Part of a small language model's weights.
Architecture: rotary positions, no biases in attention or MLP.
Each number is 128 + 24 x the weight over the matrix's rms, rounded and kept within 0 to 255. Layers, rows and columns count from 0. Numbers have three digits each.

# layer 4 attention query, 128x128, rms 0.176, rows 0-7,64-70, columns 0-127
100129150119133150116119118139140125128109105101131144148118127131124120142124119126143143128138109138141125133132123115128145161131119122127127139116138129114100147127111119115109103082129131141137105142125117141106101136113096140098143118111140118121153123126134126093119125111117124125114114100102127107118162125135124131128116115129127141142137133115135130113140117147120129128125
118154120140101163130131135073144140138139114120149106122154140129109141123188130114131175148117135121159140123159147136148131135127127129142109158137112123141112108120128132125130087111120145115174106111154162105102155098140131095065159118132151141122110089129080148136077151099162137161130133144127115131100148091086085113129113160153095120127137159113116131127152123144134134095133
116100131124136149120120118088115126118118133117099128107111130138141136103129131150144105136126143095154135097191162116129147159141113145097109121128114125137109111172098104116119109139131118137141152122150174126101147111144091090135154136117130108146136118133124113091123140126120146141132125116152138132122170081120128124089115122148121114173134109123152124126163146123150133121125
127119123097120124136133105112152115148110149162115137126113108126163138099160137146129074114090107106127147121168112135179164140159095096103118120102104133144131133149101147115171117159099148119150120148151115134104135113127150108122126132103134084138143093143144138114134128120154140130099139132127130148131163138095113082106138133122112133136165117123133101141131105104154169101112
148062135106120115125090124111103134105124139125136145145098105113138111123100092158113075138140100113106116147132155160104154107143117131114126114141111128171133134139096153168137110145118122118127121104131154111134138099129125050128109136134086117120094144152161130092121129092058100107128107110108136152153108158146130142102142120128115114155139104126143104119125130112115113119093
108148129145131095125134136118155132094128150075140153143128159125134146138114140176095144132166156130137137135150116102098136159141135122129152081145128188119130147161180162121157145173153133122069153177132131149134134107138130112124094131115131113125163134114140102123135140155121132103152114117172132157138132162141101129122117130137090111172121105177107144133125121091087119082113
103102126122113153135107125147143111140099104081162096150147128080149112136070094120136143141132143129137144132089096146142101108112129090126161146096154112161135121174155129120121161089128115121127129118130118119104100172126109143122126135114150182121127145094151124101128101097162122107140079151126164077147104133116125132142138129108120139140140149114143135151151145110105153114146
104151151137149151138141114112105133089111147159113121149135122142157158136122158170130109093149091132081190107144131176148124137116083108111098120102132106123135099108122112116130139159207101151109125162060122097134128108106096124126170140087105114154149087102152145117146122193149154154136145093101141095086135114119129164142108137138173140094096126132133107122134137132166115143167
108128123111144109126087094118132150148060111101169141128146140067105127135107111129132178146104162134111142145111142075150112169131137135105141144166173148136111112117092088105118123115114130096137116136146125115083158128124120092148141126113120153143147149145173150124114130078197118137118091146171143135120170135125137133089106144117154168163156134122087125127163128153112146145118
129101124127133128135165127112145130119120113132136139126120127119120131119155142154113148153146136142136135141120141142120110105133099161089144120132111123127105106125144090130144107118131138115154118176152133124092155135114142146079142159126102119102114111143118115118130117124154114140102131121127129118138149106114117139154123117102099132103155108098109149119142153115118118130091
127107105101136141130124114124123127153121126114112132130111106092159113100121137118122157149142154121108105126111140093133140158128139137103132129138158138140117105127109127113128129135125129122122106118170137152107139110127119110132142124103095139113122133117139123120117103128165120111117128135166140119111141122116127155121132135124115137129164124100124138117112142142125122154142
113116081096096149130129124120135147117171139138131135127096094080171101147096124142123115150119129144116130133122143148144158134128131122114136107102129102137123154126110128127134124150108135138125122100125118125147132081128120141079095168106105125129137145157120117125112088129121134089100130120142131137133094119125101093133137145104124122155153096128136134160133113130176095146133
128130109106114126081146132115123130129133156135121134101122122137146141116118134137123095106153128124119104110117120151094137086145108139119072116127063151127173130125146135156136126118132106112122148078133109146151131140137121107139107121128107107111132160093135134123114088129113159131101131153115155143133145135139106150129154101147152123147114144121129095133149162146110130127108
154109128161088108087133129141101104133136112128137134113113096130162113095125117114140123124146119154133100106139116115118117128109134114105098091108092145140125128129171118131121128129119145140143128135129164136139083174083113112114129134116098122104129165122142124094137092163123161115136119123127115102140128103150115168139141116153132120142066112155132133147126121116111113132110
119110133122110135116125120142119137120116133124126138125090130093134113126131079118119128114154128125138135123122115125160117095072139123106104118164158118116202139137136158129107108134140116131150127110149111128124092153116105134130132136146126129129151160112186123109133100108106137156143067140140164104117118134092100137114122125118108112160129154134149108123141147129097121153132
# layer 4 attention key, 64x128, rms 0.157, rows 0-6, columns 0-127
144091160106150106141132079108156111149082146128116181100141119097130086097086122145110148138141180102100113150106145113149120135135116171079141126162179116114135104094106093082101113124084106089154166144119151150113158110134129112125158110118100156118160154126162148053140080071156084120089103131130157115153146119093136138104123134109140158141152086113111141134131125144128106141085
146102108113126124129128097115149147117122142136098135097134120105112074114113122133112136116143162110103127114143127108164147106086094155096143137123176117139144111128133129124120124149128118102146151124124119131129144143143115130135145121069088141120143164100163118096150099104157136111102100121093160098134140139059115128105127131123157143154150120140138145127159109153150120163102
125125154127128142116103117134118130113089132110132155109117123139111106142095118137116133134148143118100111147096117128151117134134099115069142137127169124134134108123103114089096104111115139092144122144106148140124141134149110138095137101134126163154148119123152152093131091098134117119103113131097125110156119139141150129155111145101140156148119106108109159152140121122131128143125
123128099129128130060125145123122130136144125114094084101114089132148139121116122090118101095144120126136121067131155144126114136105155140158094125087117099147184104152132135140140148123141160138115152112169104136146136116144138171154082137136139093136119169121120130099133140120067142113118111114102118141133087162162127159159140103112140114175113119181148161146105138143128147144135
154127132112161118130133138132132133125165109097128109112115128157119109139171156125133148143139130114175131115131147162144124129110129144108121108064128098144118144149114124133152112175136146158119131147146114126128128088109119130149132125114116130139104113120088118117096144113092133133170130124107105128116147134137122109178150099120161124150110112145130132104125129087146120108098
177149101107114139118123117152154094075133147142084157142122096149169125128119113130111135094178151150129120119077166163160131140108152141103135142075173115098145132150116103140156084134080119124141158084135099119126165121123126117141127097148098145138143135119140088096108095082099113126102117085111130089141120161127140139132136141127149131117125109125124143139089113116171149124133
105121091078132097118105124108119089121121127140107142090131114111129123098151149152135118145121115153116139103147159114163144132128138119146141120169222063100113113102117122079112112149074137127150157118142112111131151106136119092145137131108110142116151122122143124075156106108142122113141163160124153135115130115128132139102121135122169134086091095124140108093129143137127116117125